config.yaml
n_layer: 17
d_model: 576
n_head: 9
n_kv_head: 9
head_dim: 64
d_mlp: 1536
vocab_size: 32768
activation: "swiglu"
norm: "rmsnorm"
norm_place: "pre"
norm_eps: 1e-06
positions: "learned+rope"
rope_base: 60700.0
rope_fraction: 1.0
qk_norm: true
attn_scale: 0.125
bias: "none"
tie_embeddings: false
parallel_block: false
init: "normal"
init_std_qkv: 0.0214
init_std_o: 0.00367
init_std_up: 0.0214
init_std_down: 0.00224
optimizer: "ademamix"
lr: 0.000294
beta1: 0.9
weight_decay: 1.1
lr_head: 0.00402
grad_clip: 1.0
warmup_steps: 547
schedule: "wsd"
decay_fraction: 0.621
decay_shape: "linear"
final_lr_fraction: 0.0
batch_tokens: [65536, 131072, 262144, 524288]
seq_len: 2048
doc_mask: true
train_tokens: 903200000
steps: 4527
dataset: "wikipedia_en"
Each number is 200 + 30 x the weight over its row's rms, rounded and kept within 0 to 999. Layers, rows and columns count from 0. The size before them is the row's rms in percent of the matrix's.

# q: layer 12 attention query, 576x576, rms 0.0714, rows 321-367, columns 72-143
# k: layer 12 attention key, 576x576, rms 0.0608, rows 321-367, columns 72-143
q321,097,223,186,249,250,194,201,176,157,194,169,212,210,199,170,187,176,226,231,198,190,209,176,215,233,172,234,200,178,197,172,208,161,234,233,194,183,194,189,207,181,194,201,191,243,271,225,179,233,222,209,174,206,186,162,208,161,191,216,194,212,218,194,180,199,289,243,185,180,202,186,152,210
k321,140,178,220,190,156,235,200,192,238,170,168,214,188,287,175,159,181,228,147,225,212,191,193,195,220,188,239,229,241,216,214,177,202,152,231,180,272,205,159,187,171,183,210,191,189,212,195,186,220,227,205,228,217,172,200,200,220,169,178,198,161,173,247,210,189,202,188,207,191,195,196,244,212
q322,095,187,207,199,219,236,227,162,197,221,169,204,180,186,221,184,219,163,192,198,228,234,188,196,183,184,205,188,70,210,184,194,205,215,204,196,174,226,225,211,191,194,202,225,264,146,167,224,184,158,215,195,199,226,212,208,251,157,198,155,204,166,256,218,238,156,231,200,156,225,182,223,155
k322,094,216,192,158,233,138,220,174,233,207,231,227,203,186,147,225,192,163,162,189,244,186,202,238,221,206,250,171,198,228,208,237,180,183,234,181,224,187,179,191,189,161,210,214,184,131,146,161,192,214,201,190,198,208,227,178,192,210,203,193,210,235,102,236,169,204,193,251,236,194,215,174,214
q323,096,168,238,284,195,195,267,252,197,219,184,222,143,257,220,215,215,252,206,158,204,143,180,206,255,191,174,220,237,202,204,182,190,199,166,225,212,200,208,161,240,172,202,229,165,171,157,207,157,143,199,235,200,266,247,209,243,212,218,227,182,208,232,249,213,175,175,235,203,225,209,163,218
k323,109,238,216,190,245,170,243,210,197,200,186,138,237,126,223,184,263,237,155,211,155,188,248,207,202,197,152,186,246,206,223,216,205,197,186,220,215,187,249,196,248,224,259,198,204,152,188,232,213,178,121,213,175,177,165,176,216,140,201,123,171,243,171,201,133,181,175,242,215,245,190,230,185
q324,156,146,228,183,235,196,192,191,258,224,183,201,228,179,210,243,244,179,251,189,243,200,216,175,247,175,130,199,176,219,253,224,182,214,188,251,224,219,223,198,174,190,250,195,240,217,218,188,138,174,233,178,167,220,195,220,251,152,186,197,165,186,217,253,229,164,247,222,183,205,232,195,225
k324,096,198,228,253,191,204,214,180,188,201,179,278,215,212,180,177,149,179,142,203,230,169,173,223,199,180,231,196,170,180,188,210,197,150,186,201,221,235,168,231,155,176,176,225,219,188,215,174,219,214,164,231,256,176,229,189,223,231,167,201,217,210,139,157,211,202,222,173,192,170,170,147,187
q325,105,162,201,245,226,187,228,213,195,220,166,195,163,239,223,203,254,283,200,176,203,209,186,229,202,215,259,187,178,202,210,195,179,225,219,241,192,210,183,207,235,141,223,205,185,157,139,205,194,132,222,224,238,273,213,186,189,206,214,228,195,196,227,272,226,116,204,198,189,237,208,225,189
k325,145,219,162,206,213,181,180,146,193,242,202,257,270,129,219,229,189,154,196,195,214,207,272,249,232,182,202,234,200,216,215,209,211,174,203,211,230,190,238,174,177,229,229,232,222,192,237,196,208,222,188,203,194,204,201,239,262,171,224,188,165,183,148,199,165,230,210,220,187,203,186,188,191
q326,139,190,226,174,211,219,226,202,226,263,198,164,153,200,215,191,203,228,244,195,223,200,238,218,187,204,160,192,129,171,225,236,188,186,183,183,204,236,201,244,216,185,283,163,210,169,138,207,186,155,194,183,167,223,149,204,203,176,172,169,180,203,260,213,185,163,241,205,180,218,190,224,210
k326,112,214,201,200,232,197,242,152,163,218,208,224,221,145,137,207,209,188,205,201,142,151,206,235,229,201,180,192,169,202,220,227,196,182,175,210,204,213,240,129,239,158,199,131,193,150,141,130,175,214,217,202,218,165,166,159,235,220,238,150,263,217,123,198,177,222,231,222,254,195,196,179,172
q327,196,178,249,185,183,212,200,207,232,240,181,225,250,170,213,251,232,206,217,208,214,198,185,167,265,183,175,215,149,185,216,220,191,204,199,240,205,197,257,241,175,216,227,225,231,232,223,179,132,175,271,188,190,274,197,244,238,157,189,215,157,207,225,245,227,188,216,258,169,207,225,145,223
k327,141,229,261,192,218,214,204,200,154,202,274,183,217,218,135,219,167,255,215,194,147,186,184,249,208,194,206,197,181,138,180,191,186,216,199,188,173,185,198,187,179,207,200,181,239,142,121,178,164,177,236,162,213,220,206,213,236,203,217,170,243,190,206,219,190,255,206,251,259,172,218,217,210
q328,237,235,197,174,157,204,176,220,160,227,198,280,256,204,219,191,149,176,149,211,179,222,203,191,234,147,210,197,189,188,180,196,209,198,248,190,170,175,241,233,174,248,164,210,227,180,256,223,217,211,216,204,203,219,214,244,207,199,194,209,211,216,189,145,182,223,170,243,194,206,166,142,182
k328,148,198,214,229,206,243,171,212,221,195,208,182,146,224,128,197,181,196,191,195,204,193,163,204,227,190,226,177,266,225,186,171,225,234,132,180,212,201,159,174,201,176,199,148,176,212,181,172,178,210,209,209,220,182,202,183,140,192,173,188,215,181,168,219,206,205,182,187,186,187,212,208,194
q329,112,203,184,143,177,215,200,176,215,231,197,224,236,215,206,161,200,172,198,189,194,215,257,199,187,181,167,200,105,179,214,234,182,205,223,227,146,193,225,296,189,230,199,218,244,223,250,197,206,176,181,178,181,198,203,206,224,202,218,159,195,166,231,162,250,231,176,200,198,181,139,178,201
k329,110,173,184,148,212,176,234,212,210,237,217,251,223,158,231,270,166,135,175,159,165,143,217,220,256,193,234,175,237,228,190,229,204,180,202,194,230,225,208,222,182,183,178,261,184,190,204,191,192,203,177,231,201,193,233,216,214,230,165,212,211,286,173,209,165,191,185,181,180,223,199,210,211
q330,159,161,242,200,209,179,244,197,232,215,203,194,192,186,227,204,245,223,248,160,211,161,208,228,206,203,186,204,192,175,240,220,221,189,184,207,236,208,189,197,204,160,252,205,203,196,148,158,158,152,228,196,167,192,203,211,230,206,199,194,194,225,216,263,223,142,239,207,190,213,228,227,225
k330,149,206,187,88,159,190,214,185,177,243,176,211,260,180,217,157,205,194,197,214,160,173,226,225,207,155,183,206,195,204,232,194,235,194,201,203,210,193,171,185,167,209,245,250,263,125,149,216,176,210,170,189,196,219,235,253,285,226,159,197,179,217,175,208,172,236,214,223,193,223,252,246,160
q331,143,183,178,218,178,190,247,220,185,164,227,183,188,147,188,177,169,200,199,210,204,220,213,145,164,199,183,181,196,229,218,206,206,191,163,169,190,174,148,193,194,209,193,211,204,255,117,197,212,205,153,190,211,159,217,156,145,313,193,202,250,237,196,187,204,237,178,167,190,179,215,216,177
k331,110,198,229,169,119,227,116,174,205,204,201,187,147,220,161,149,187,174,200,234,212,177,199,166,170,249,227,213,142,183,179,169,206,196,213,182,182,181,177,209,187,166,128,233,183,184,281,209,248,172,245,118,219,198,182,170,162,233,160,200,220,165,219,170,254,223,218,180,173,227,193,201,223
q332,129,211,144,181,104,175,175,202,201,188,207,217,217,188,230,145,193,141,197,233,197,232,203,161,203,177,178,179,130,195,197,185,209,218,218,190,141,177,224,226,177,190,197,190,208,217,231,200,193,199,190,171,214,198,218,197,207,263,221,206,252,217,190,122,226,238,170,185,190,207,195,137,203
k332,097,198,192,170,190,186,164,183,198,168,187,149,191,200,132,199,209,170,151,194,212,151,151,175,179,210,197,255,255,192,221,232,185,214,164,192,201,208,146,184,167,158,174,201,174,273,219,201,213,223,197,224,198,218,211,228,164,248,193,237,189,221,182,192,223,240,162,158,163,183,232,207,176
q333,166,187,188,218,277,210,203,174,209,187,232,195,204,185,187,189,215,221,238,215,204,175,231,199,177,208,161,197,193,224,263,191,204,189,164,221,230,232,160,171,188,216,226,195,226,231,217,194,179,206,183,178,166,162,155,178,221,171,223,178,188,139,184,224,177,203,202,171,206,186,211,258,205
k333,098,209,189,162,247,218,186,184,122,218,195,238,247,178,200,183,204,216,179,221,138,123,284,260,157,231,184,185,188,210,216,186,199,166,189,267,180,214,211,166,171,231,267,208,233,159,196,184,175,173,166,232,189,160,201,182,219,197,236,145,233,273,152,211,163,199,154,194,221,201,215,242,224
q334,103,193,184,240,223,217,221,137,209,228,189,169,209,212,170,195,207,214,238,161,172,161,229,272,222,218,196,195,251,195,211,216,209,195,146,229,216,197,202,232,201,164,197,230,199,176,182,213,223,167,203,178,190,186,201,166,191,170,175,181,208,175,208,259,160,175,234,217,236,192,192,215,205
k334,098,181,261,222,193,220,278,251,219,214,218,233,206,199,235,195,213,195,201,149,192,220,225,253,222,205,225,180,162,176,235,214,208,200,234,165,188,171,269,207,214,223,246,219,204,108,200,230,177,160,216,153,157,192,198,181,233,140,210,169,195,206,212,216,161,165,232,234,236,237,205,219,217
q335,172,199,199,193,185,209,229,221,172,150,166,151,162,209,182,197,199,232,134,185,132,231,176,214,125,255,235,202,240,178,162,172,193,202,187,132,193,194,158,216,244,186,175,219,161,172,153,191,248,199,153,199,233,218,227,187,147,236,180,208,200,250,234,194,225,246,162,172,200,222,202,212,160
k335,144,210,222,199,245,191,210,244,225,148,206,185,181,212,178,137,211,184,202,217,176,245,101,155,200,236,172,182,209,193,202,180,222,228,150,189,180,185,208,184,213,194,190,202,188,199,123,205,161,207,203,146,157,190,190,125,154,222,238,176,236,194,239,207,219,230,179,230,242,190,209,222,214
q336,147,201,178,168,165,182,160,143,217,193,214,191,244,178,179,138,210,186,222,221,237,210,221,220,222,144,188,204,114,247,192,196,207,209,214,222,200,184,239,217,174,189,210,196,224,186,288,187,189,230,218,184,161,185,186,226,250,203,201,189,194,140,168,169,144,238,207,199,178,191,180,145,212
k336,115,221,214,255,207,193,193,190,193,193,155,213,224,125,196,293,179,231,221,198,164,183,294,172,201,180,227,199,227,217,221,229,184,175,233,200,237,247,203,243,159,232,229,186,169,178,213,213,233,217,243,252,210,208,218,202,278,154,183,220,182,181,178,188,201,145,211,208,150,211,215,221,210
q337,104,184,227,253,218,233,210,184,191,191,156,167,174,203,180,180,238,223,215,197,194,172,205,232,195,208,249,196,203,221,175,245,192,198,194,209,196,194,228,249,175,169,181,216,148,231,193,149,206,158,203,176,201,190,189,153,179,138,199,185,199,147,187,244,186,168,213,159,213,201,204,194,210
k337,155,200,201,275,192,202,159,227,168,198,244,196,250,180,231,228,179,181,211,201,203,257,172,198,234,169,190,198,129,200,191,176,212,221,224,199,179,188,232,234,212,235,224,233,241,179,256,223,166,161,188,161,159,188,232,258,205,170,209,170,176,151,226,208,201,228,215,206,219,208,193,199,176
q338,093,188,182,198,193,201,241,215,153,183,221,245,162,153,210,212,187,195,145,203,180,209,191,191,206,198,175,189,186,189,228,180,207,158,238,173,193,221,153,177,219,188,263,185,212,169,159,188,213,201,167,248,213,179,225,193,185,251,229,177,231,240,205,186,223,186,196,184,180,209,175,231,196
k338,107,200,168,125,211,223,213,187,174,190,206,182,193,202,154,183,199,169,151,197,182,182,163,167,176,198,144,211,210,199,211,217,210,190,203,198,185,191,155,203,190,175,188,225,196,270,259,189,217,209,187,207,243,198,180,208,192,219,204,219,218,174,190,177,225,277,180,166,191,191,185,184,190
q339,143,231,164,164,129,207,151,196,205,201,219,200,189,204,219,168,146,139,202,222,225,230,189,160,235,152,185,234,143,203,190,193,217,228,225,191,172,198,224,181,206,212,176,183,241,172,230,238,195,226,196,205,197,169,194,204,227,273,213,196,215,214,187,108,198,243,189,206,181,195,174,179,208
k339,146,211,184,157,189,207,236,186,179,227,174,217,219,151,207,188,233,176,187,197,191,169,269,261,211,182,194,190,238,222,190,218,188,226,167,214,218,173,172,191,173,182,230,230,220,189,164,180,238,192,171,221,197,194,198,217,222,203,198,187,200,236,166,208,130,146,194,181,172,211,179,227,148
q340,086,193,220,159,199,234,229,250,172,217,173,275,208,182,203,243,201,200,123,208,167,193,176,216,197,221,199,188,235,200,200,220,193,185,247,191,196,216,196,214,198,198,252,206,185,183,165,198,265,206,140,221,262,201,209,256,200,189,231,197,204,208,193,161,205,201,181,182,183,223,223,221,197
k340,092,221,142,160,195,206,170,183,188,213,219,166,195,219,138,215,227,193,192,209,184,206,165,175,157,186,203,184,176,215,186,206,216,205,191,191,242,199,149,168,196,179,250,160,209,221,217,192,223,215,203,236,195,181,195,210,190,185,255,227,210,233,143,189,166,256,202,185,201,170,192,152,179
q341,150,265,192,195,152,208,196,207,131,167,215,202,199,220,206,172,123,207,141,234,162,230,177,175,171,214,223,199,196,171,151,166,229,187,213,153,183,166,196,213,202,214,149,208,194,198,225,238,249,224,177,207,225,199,201,212,174,212,200,208,231,211,206,139,201,256,137,183,203,181,151,172,176
k341,145,196,213,216,212,193,203,179,222,238,201,183,159,220,190,221,215,188,234,190,215,163,229,273,152,207,229,223,211,210,181,262,209,223,206,222,203,232,249,195,213,144,189,164,205,177,223,191,252,217,189,207,191,200,178,177,184,221,229,220,191,226,160,190,179,139,199,202,188,190,205,185,186
q342,097,225,171,186,181,212,179,173,213,200,215,140,200,226,145,163,185,164,244,242,214,184,187,190,209,187,191,242,168,197,175,200,214,210,202,244,199,196,218,183,179,158,218,203,205,189,146,256,167,193,200,168,201,187,200,178,231,214,190,232,163,157,176,213,155,218,200,185,199,204,167,172,221
k342,115,185,222,282,196,200,148,196,195,186,252,190,235,208,188,189,174,237,286,209,111,258,203,242,199,197,239,192,171,215,172,210,181,155,182,196,212,229,210,200,199,252,235,244,207,206,232,231,187,227,231,173,180,172,206,208,234,150,220,200,192,157,190,210,163,155,199,232,201,163,228,248,186
q343,120,188,251,220,187,191,148,174,225,212,165,200,235,196,180,182,226,239,217,179,233,186,208,227,233,183,239,208,197,215,198,185,206,235,201,238,197,166,252,217,175,185,153,205,165,198,291,151,160,176,255,198,188,209,178,221,195,150,163,159,176,145,186,216,181,213,220,254,238,192,237,155,224
k343,101,208,219,234,170,228,226,202,231,256,210,236,266,169,254,187,183,213,176,187,198,265,188,194,265,216,207,167,132,207,220,165,191,217,198,177,201,212,249,220,207,200,198,233,230,192,192,238,134,185,197,143,171,231,226,228,211,235,168,157,196,221,244,218,175,187,230,233,230,224,189,181,158
q344,079,198,208,172,224,214,221,235,149,191,186,212,172,214,178,203,176,186,161,181,173,172,197,184,175,202,222,218,247,170,198,200,198,195,210,168,194,217,219,209,241,201,227,173,174,232,211,189,253,235,175,208,256,216,177,179,189,201,255,213,208,215,170,195,206,216,211,165,166,196,232,205,186
k344,089,234,156,200,193,189,160,187,173,136,215,178,166,196,165,239,178,176,205,204,181,182,200,191,179,173,230,195,215,188,212,227,203,228,197,182,208,202,90,204,182,178,225,146,175,185,148,187,251,208,173,248,218,176,195,198,197,203,253,220,161,189,190,176,187,210,172,159,186,172,198,195,164
q345,132,235,197,182,160,210,186,233,185,186,205,261,250,153,222,225,174,194,137,215,241,209,235,170,230,169,196,284,118,205,210,203,193,197,231,203,182,188,217,202,220,238,247,202,277,176,289,216,198,200,185,257,197,210,224,230,178,225,162,169,167,202,180,159,210,205,144,203,239,214,166,179,189
k345,161,235,199,245,174,173,203,209,161,197,230,230,263,184,251,199,151,187,189,200,183,257,217,166,229,149,176,152,123,193,203,191,196,211,263,189,168,201,207,238,199,207,199,200,231,190,235,240,223,199,175,201,219,191,198,240,248,193,175,183,198,186,203,147,179,194,200,206,197,194,153,202,171
q346,074,211,187,193,152,181,164,183,213,215,214,128,181,166,175,190,225,225,241,192,162,220,189,217,221,190,173,176,156,183,223,137,224,204,206,199,215,202,185,179,181,204,153,191,231,195,185,175,117,191,256,177,155,210,200,158,191,233,145,215,222,174,240,222,184,175,205,201,215,214,185,179,236
k346,126,189,251,189,219,254,196,205,218,199,209,202,241,170,254,185,212,216,196,189,175,202,221,221,206,224,180,220,149,185,238,189,176,189,214,199,191,194,277,234,204,180,211,238,224,197,300,188,155,113,259,137,173,211,193,198,209,146,202,208,191,191,220,236,219,199,213,249,191,222,224,184,208
q347,106,129,206,207,279,166,250,173,239,198,189,161,192,246,198,203,183,207,235,190,226,182,173,272,124,210,203,143,277,231,166,226,253,204,152,221,231,209,139,218,193,185,155,207,143,192,141,184,229,185,226,196,198,199,190,206,184,190,183,255,218,214,193,245,205,190,221,227,217,165,239,203,227
k347,176,194,240,184,228,221,238,197,187,163,212,129,154,232,149,180,211,215,206,208,156,208,136,111,160,230,188,186,213,194,197,191,187,205,192,221,194,215,184,158,216,192,178,163,182,236,153,163,181,233,230,184,225,160,175,168,190,221,176,191,214,194,204,199,221,174,187,193,213,209,218,187,196
q348,092,228,225,173,243,215,235,218,187,194,228,218,170,183,171,209,209,189,179,217,182,187,144,170,186,229,222,164,223,228,174,176,201,191,208,193,177,176,195,211,164,204,206,202,201,262,160,215,253,176,186,167,196,209,188,202,160,154,219,209,202,180,193,215,203,205,189,222,168,236,227,196,160
k348,127,214,164,206,207,195,241,174,195,168,176,196,150,177,139,205,284,224,188,204,185,145,194,193,110,240,174,212,174,203,208,197,251,171,144,239,212,210,164,214,175,274,263,173,170,244,193,183,221,201,181,245,186,199,176,190,188,162,237,207,198,210,154,206,197,170,141,177,208,214,237,185,205
q349,085,211,178,229,171,147,215,215,228,191,176,201,168,208,218,184,174,196,184,186,153,185,172,226,196,201,195,210,212,239,187,274,211,162,208,172,232,178,185,200,196,190,254,191,204,169,198,204,247,251,155,204,231,175,219,192,195,193,232,228,173,257,205,128,207,213,199,146,193,135,129,246,187
k349,136,186,185,218,157,197,239,179,171,161,231,179,121,251,181,164,180,202,183,191,228,224,165,140,158,229,213,190,217,213,137,203,208,176,218,209,212,195,132,194,237,195,185,172,158,197,167,190,241,200,158,200,218,174,184,205,244,205,184,202,264,138,176,161,188,203,225,180,233,192,158,230,214
q350,079,180,175,203,200,181,248,221,226,202,221,227,188,166,150,219,180,181,190,181,181,219,220,160,225,232,204,233,207,237,210,245,181,182,240,210,194,182,203,152,213,208,246,157,191,231,204,194,267,217,192,180,216,202,226,189,158,155,234,179,210,198,189,178,210,220,204,160,177,184,158,247,218
k350,101,202,253,240,215,197,201,191,230,192,194,182,193,166,168,203,164,210,184,182,271,222,148,167,176,196,211,199,235,247,191,220,214,198,221,187,223,218,202,258,218,239,250,171,174,210,202,203,211,245,135,212,167,190,218,217,237,163,215,235,170,175,189,117,153,160,183,165,225,190,226,233,188
q351,111,220,158,225,290,193,169,169,191,155,199,160,223,228,213,182,222,215,234,220,261,207,175,197,155,224,209,220,169,210,216,173,164,202,164,198,221,190,170,185,175,208,238,171,213,185,217,217,141,193,242,207,175,212,166,162,219,187,162,188,181,183,200,263,178,200,212,188,231,194,205,226,214
k351,132,235,217,170,212,246,177,187,196,223,215,207,200,156,226,192,205,233,189,219,221,166,196,247,200,182,245,218,160,225,233,198,185,208,251,206,180,209,229,254,225,219,182,244,229,118,233,184,170,150,192,161,233,228,210,154,213,159,211,137,151,156,242,202,150,227,194,226,213,205,204,207,175
q352,093,216,235,184,240,190,228,248,179,194,197,135,198,238,205,202,195,194,196,250,248,207,183,183,193,200,198,156,222,223,223,208,161,210,196,184,203,193,128,215,229,164,184,162,133,235,194,211,219,234,188,179,207,209,203,145,196,207,223,263,237,209,186,176,236,203,183,169,199,171,159,181,182
k352,154,194,212,245,199,182,182,225,222,152,215,201,153,186,221,208,195,242,168,219,192,177,163,183,144,255,220,210,178,256,179,212,191,220,217,189,202,185,195,232,247,177,213,123,160,292,170,230,231,208,175,222,253,220,199,165,169,196,239,200,183,214,209,183,250,218,181,167,195,167,223,242,163
q353,087,193,161,207,126,179,216,193,209,263,186,239,184,238,150,207,196,179,161,196,205,207,208,222,224,194,131,215,199,205,175,177,200,192,177,224,202,125,206,194,235,251,171,190,233,157,235,177,196,209,233,217,192,211,249,212,236,185,195,167,205,163,200,199,203,230,216,186,228,179,149,121,198
k353,117,189,229,198,226,224,209,200,208,223,226,240,252,227,276,231,159,206,210,223,247,185,178,233,201,216,205,240,182,175,169,214,222,174,223,184,208,238,233,218,164,239,225,217,211,213,185,258,226,143,160,222,173,211,222,190,236,180,192,224,197,245,191,177,172,159,210,206,197,285,205,175,206
q354,087,213,232,236,160,185,242,152,157,213,211,225,184,201,192,189,194,157,164,181,191,194,170,194,175,210,154,219,184,95,216,172,216,197,184,201,209,178,227,199,224,231,257,187,196,233,236,170,246,238,161,206,190,181,176,203,211,180,254,152,176,217,194,188,203,253,211,197,200,219,196,200,184
k354,134,246,213,203,232,188,222,182,207,236,182,206,183,217,247,173,217,154,166,182,186,190,184,188,189,232,198,183,206,153,191,213,236,172,163,213,198,225,171,219,201,171,180,168,216,181,236,196,253,177,148,235,179,206,178,234,254,199,177,252,228,240,192,166,229,196,236,168,206,231,157,232,185
q355,080,209,161,164,129,169,143,229,222,213,181,220,148,214,220,224,210,178,216,220,158,191,219,182,236,204,188,188,196,214,184,195,228,223,200,197,191,208,253,248,211,163,212,179,228,220,226,264,162,173,193,193,180,193,195,199,165,233,197,213,203,218,199,184,218,176,180,244,190,239,222,138,247
k355,119,177,240,196,194,203,220,241,161,118,256,188,211,199,151,233,185,186,182,197,226,211,198,174,197,155,155,193,194,170,202,151,188,200,162,214,182,212,235,159,187,206,157,218,210,230,216,167,169,205,207,200,173,191,202,253,213,194,215,173,207,187,253,214,207,208,185,216,204,157,185,172,200
q356,080,170,198,158,213,183,212,214,190,209,193,181,198,237,212,181,202,200,163,201,184,205,182,173,149,179,156,181,193,159,178,175,220,221,195,212,206,246,163,231,217,254,134,210,189,168,198,214,193,212,212,201,195,233,187,217,235,229,171,154,131,238,195,211,198,227,181,204,195,227,262,129,212
k356,112,241,139,119,206,218,182,216,166,243,167,245,213,212,267,178,210,194,196,206,246,159,248,266,189,211,211,178,186,142,184,220,207,201,213,223,171,199,180,199,221,165,158,166,186,170,157,195,270,174,197,231,224,202,225,190,218,213,226,213,211,241,177,196,240,211,161,171,181,224,163,197,210
q357,080,166,206,185,168,197,188,210,203,157,221,228,226,206,252,187,198,214,173,186,214,219,267,218,179,186,260,212,245,199,171,251,193,212,189,188,201,226,176,255,186,206,180,229,206,172,193,216,208,229,181,227,213,181,192,276,180,162,191,198,222,229,170,187,192,230,202,168,268,167,226,184,170
k357,097,254,224,148,271,198,209,264,149,175,174,149,205,190,198,211,127,233,184,223,207,149,185,162,184,215,248,246,219,163,189,244,175,218,222,176,195,217,253,251,140,234,199,204,216,131,181,176,212,278,208,200,254,223,200,160,201,217,238,197,259,204,205,197,173,210,208,201,170,187,221,183,161
q358,067,219,201,236,200,210,194,220,158,189,193,184,196,202,221,253,179,198,180,249,205,230,188,136,246,214,255,229,239,195,232,214,207,195,227,188,141,258,214,147,215,223,160,202,224,214,266,247,202,183,210,215,182,196,180,214,208,201,213,236,194,240,216,181,194,195,200,149,208,192,151,178,172
k358,090,212,229,221,304,185,164,240,177,217,138,201,197,232,243,215,134,138,175,223,189,218,226,193,208,204,220,234,213,219,192,254,208,220,224,186,171,244,226,265,208,238,185,191,229,225,246,204,227,229,178,241,235,194,237,151,256,192,251,155,164,148,219,180,243,233,216,164,185,147,201,227,173
q359,069,175,199,217,182,241,131,211,230,234,190,208,246,193,207,165,181,261,213,223,221,253,220,234,142,204,223,228,192,222,238,202,226,193,235,207,215,208,190,202,197,212,169,221,217,162,193,244,169,249,237,212,186,236,182,171,234,190,146,185,197,217,181,248,190,225,211,267,226,151,192,166,232
k359,129,171,175,85,219,218,165,184,171,242,216,207,258,198,160,216,180,216,266,205,200,259,181,237,231,209,232,173,185,186,229,208,166,202,219,227,190,219,229,159,190,197,184,249,213,151,236,212,181,177,220,176,215,233,233,190,178,233,222,137,194,162,225,240,188,161,193,195,188,228,229,179,239
q360,083,244,143,187,194,161,193,171,151,208,173,236,200,232,181,174,198,216,200,225,177,181,250,211,237,194,189,174,202,196,191,196,210,215,209,207,210,185,214,219,209,192,200,167,149,204,219,188,197,213,221,224,172,207,197,247,225,178,219,170,216,211,188,197,151,209,168,215,184,263,167,254,211
k360,106,216,184,169,185,209,228,159,202,250,226,236,215,173,209,195,169,224,168,189,165,140,278,263,203,145,195,199,148,148,181,217,215,236,167,209,237,193,219,178,209,248,204,173,207,207,266,194,219,181,184,210,172,241,185,204,193,212,222,210,248,262,154,184,192,196,209,222,178,225,197,171,185
q361,083,197,189,198,207,193,241,170,234,194,186,184,187,237,192,193,225,250,241,223,241,198,209,205,179,180,191,200,191,187,202,139,200,182,172,214,220,243,144,170,257,215,232,147,214,243,149,206,209,152,182,204,196,206,174,198,175,196,184,228,187,200,206,224,191,230,180,161,195,213,227,287,231
k361,098,223,217,236,241,221,208,186,178,166,183,216,199,250,229,169,232,155,207,206,247,179,189,201,220,232,204,240,164,184,225,184,226,211,224,148,225,194,216,179,215,174,203,174,218,232,234,229,211,173,253,128,148,216,190,158,210,179,249,211,178,161,181,242,229,176,164,218,199,182,217,193,185
q362,081,165,205,221,191,190,248,234,209,147,145,203,213,181,191,207,220,170,176,219,214,222,168,165,216,193,192,205,91,202,170,197,217,211,215,214,220,161,215,236,156,183,217,218,198,239,159,226,180,178,211,201,162,185,194,266,242,131,205,249,159,151,171,197,213,187,196,212,147,179,223,165,187
k362,096,160,163,231,226,227,209,187,194,210,190,230,248,194,186,206,214,194,212,167,157,187,142,221,180,238,188,173,184,219,187,199,213,197,176,205,168,186,209,270,107,214,195,255,193,206,189,196,221,208,240,210,173,177,185,211,217,191,172,186,201,199,188,194,253,199,195,221,202,185,225,62,193
q363,084,190,209,271,233,213,220,164,192,119,253,164,210,194,167,221,182,164,204,191,245,168,205,174,196,225,182,171,226,163,224,241,179,216,220,171,213,175,199,176,189,173,264,170,162,208,170,192,232,174,229,189,198,166,177,231,220,203,198,204,180,229,218,231,200,200,235,196,160,207,189,208,185
k363,097,201,222,243,242,193,188,146,224,155,175,162,133,225,219,209,208,159,191,165,215,264,139,175,177,196,244,180,204,240,236,256,187,216,201,171,223,164,144,222,194,203,188,202,191,272,189,191,192,171,158,178,188,221,207,196,213,190,158,198,167,141,211,180,166,138,169,164,153,210,214,267,198
q364,076,215,208,202,249,155,216,204,205,233,199,188,205,206,238,218,221,207,204,231,195,164,211,239,168,222,180,131,184,181,205,195,199,208,197,184,173,180,172,266,214,185,246,192,199,192,199,204,186,172,234,192,230,159,220,190,183,149,251,165,241,187,199,215,239,201,153,175,159,280,207,186,211
k364,092,246,211,225,246,172,207,190,248,207,222,179,188,172,173,187,235,214,197,218,217,220,180,205,190,245,217,201,109,145,213,201,192,178,222,206,185,191,199,191,182,175,183,158,196,211,236,219,204,257,226,230,173,198,143,208,191,187,266,259,239,235,182,166,198,187,223,202,152,197,195,114,197
q365,081,139,163,152,281,216,211,179,168,201,242,245,223,213,215,185,186,196,183,215,194,186,223,202,151,175,165,232,225,181,200,198,195,190,168,200,192,214,221,249,200,269,147,264,200,222,173,198,204,236,218,203,165,220,200,174,204,236,211,144,175,203,179,240,211,178,196,217,217,131,221,168,222
k365,090,185,207,133,235,220,260,203,174,196,199,184,198,185,205,235,156,172,176,217,186,156,292,205,214,181,168,242,214,154,215,141,217,199,146,226,182,267,228,185,190,136,224,168,227,199,127,167,175,193,197,223,207,175,230,199,163,196,169,189,226,258,207,205,183,176,183,211,168,281,213,217,198
q366,092,211,191,147,152,254,157,185,232,188,165,188,245,211,210,213,218,220,188,200,160,205,210,209,205,201,195,242,210,201,187,215,212,218,218,190,220,213,194,218,235,213,177,137,216,181,234,230,231,222,189,189,197,233,164,303,245,170,242,270,164,213,166,151,181,240,231,242,200,174,207,216,199
k366,087,209,157,202,197,161,231,220,169,231,166,235,218,243,225,210,245,218,196,202,223,206,220,184,192,168,182,235,242,182,217,185,191,191,190,214,219,181,189,173,224,240,192,172,191,194,168,213,236,174,217,268,209,212,201,179,179,207,270,199,232,167,171,237,208,168,224,170,219,209,207,132,238
q367,076,205,194,167,126,177,206,175,232,247,222,215,202,210,204,182,173,190,175,170,151,206,285,182,168,197,215,241,163,197,170,228,242,205,233,173,189,143,209,204,221,191,250,229,195,174,249,216,189,208,227,198,227,201,202,161,189,186,150,187,198,232,205,155,214,176,205,255,195,170,172,203,209
k367,090,193,207,124,191,201,220,201,214,181,224,243,189,202,179,208,188,201,128,182,168,182,185,145,181,192,163,186,226,134,179,218,182,164,193,170,234,183,187,208,178,187,224,224,224,224,176,255,193,187,174,242,222,235,195,185,266,206,179,204,188,232,168,159,223,162,182,179,192,120,208,233,253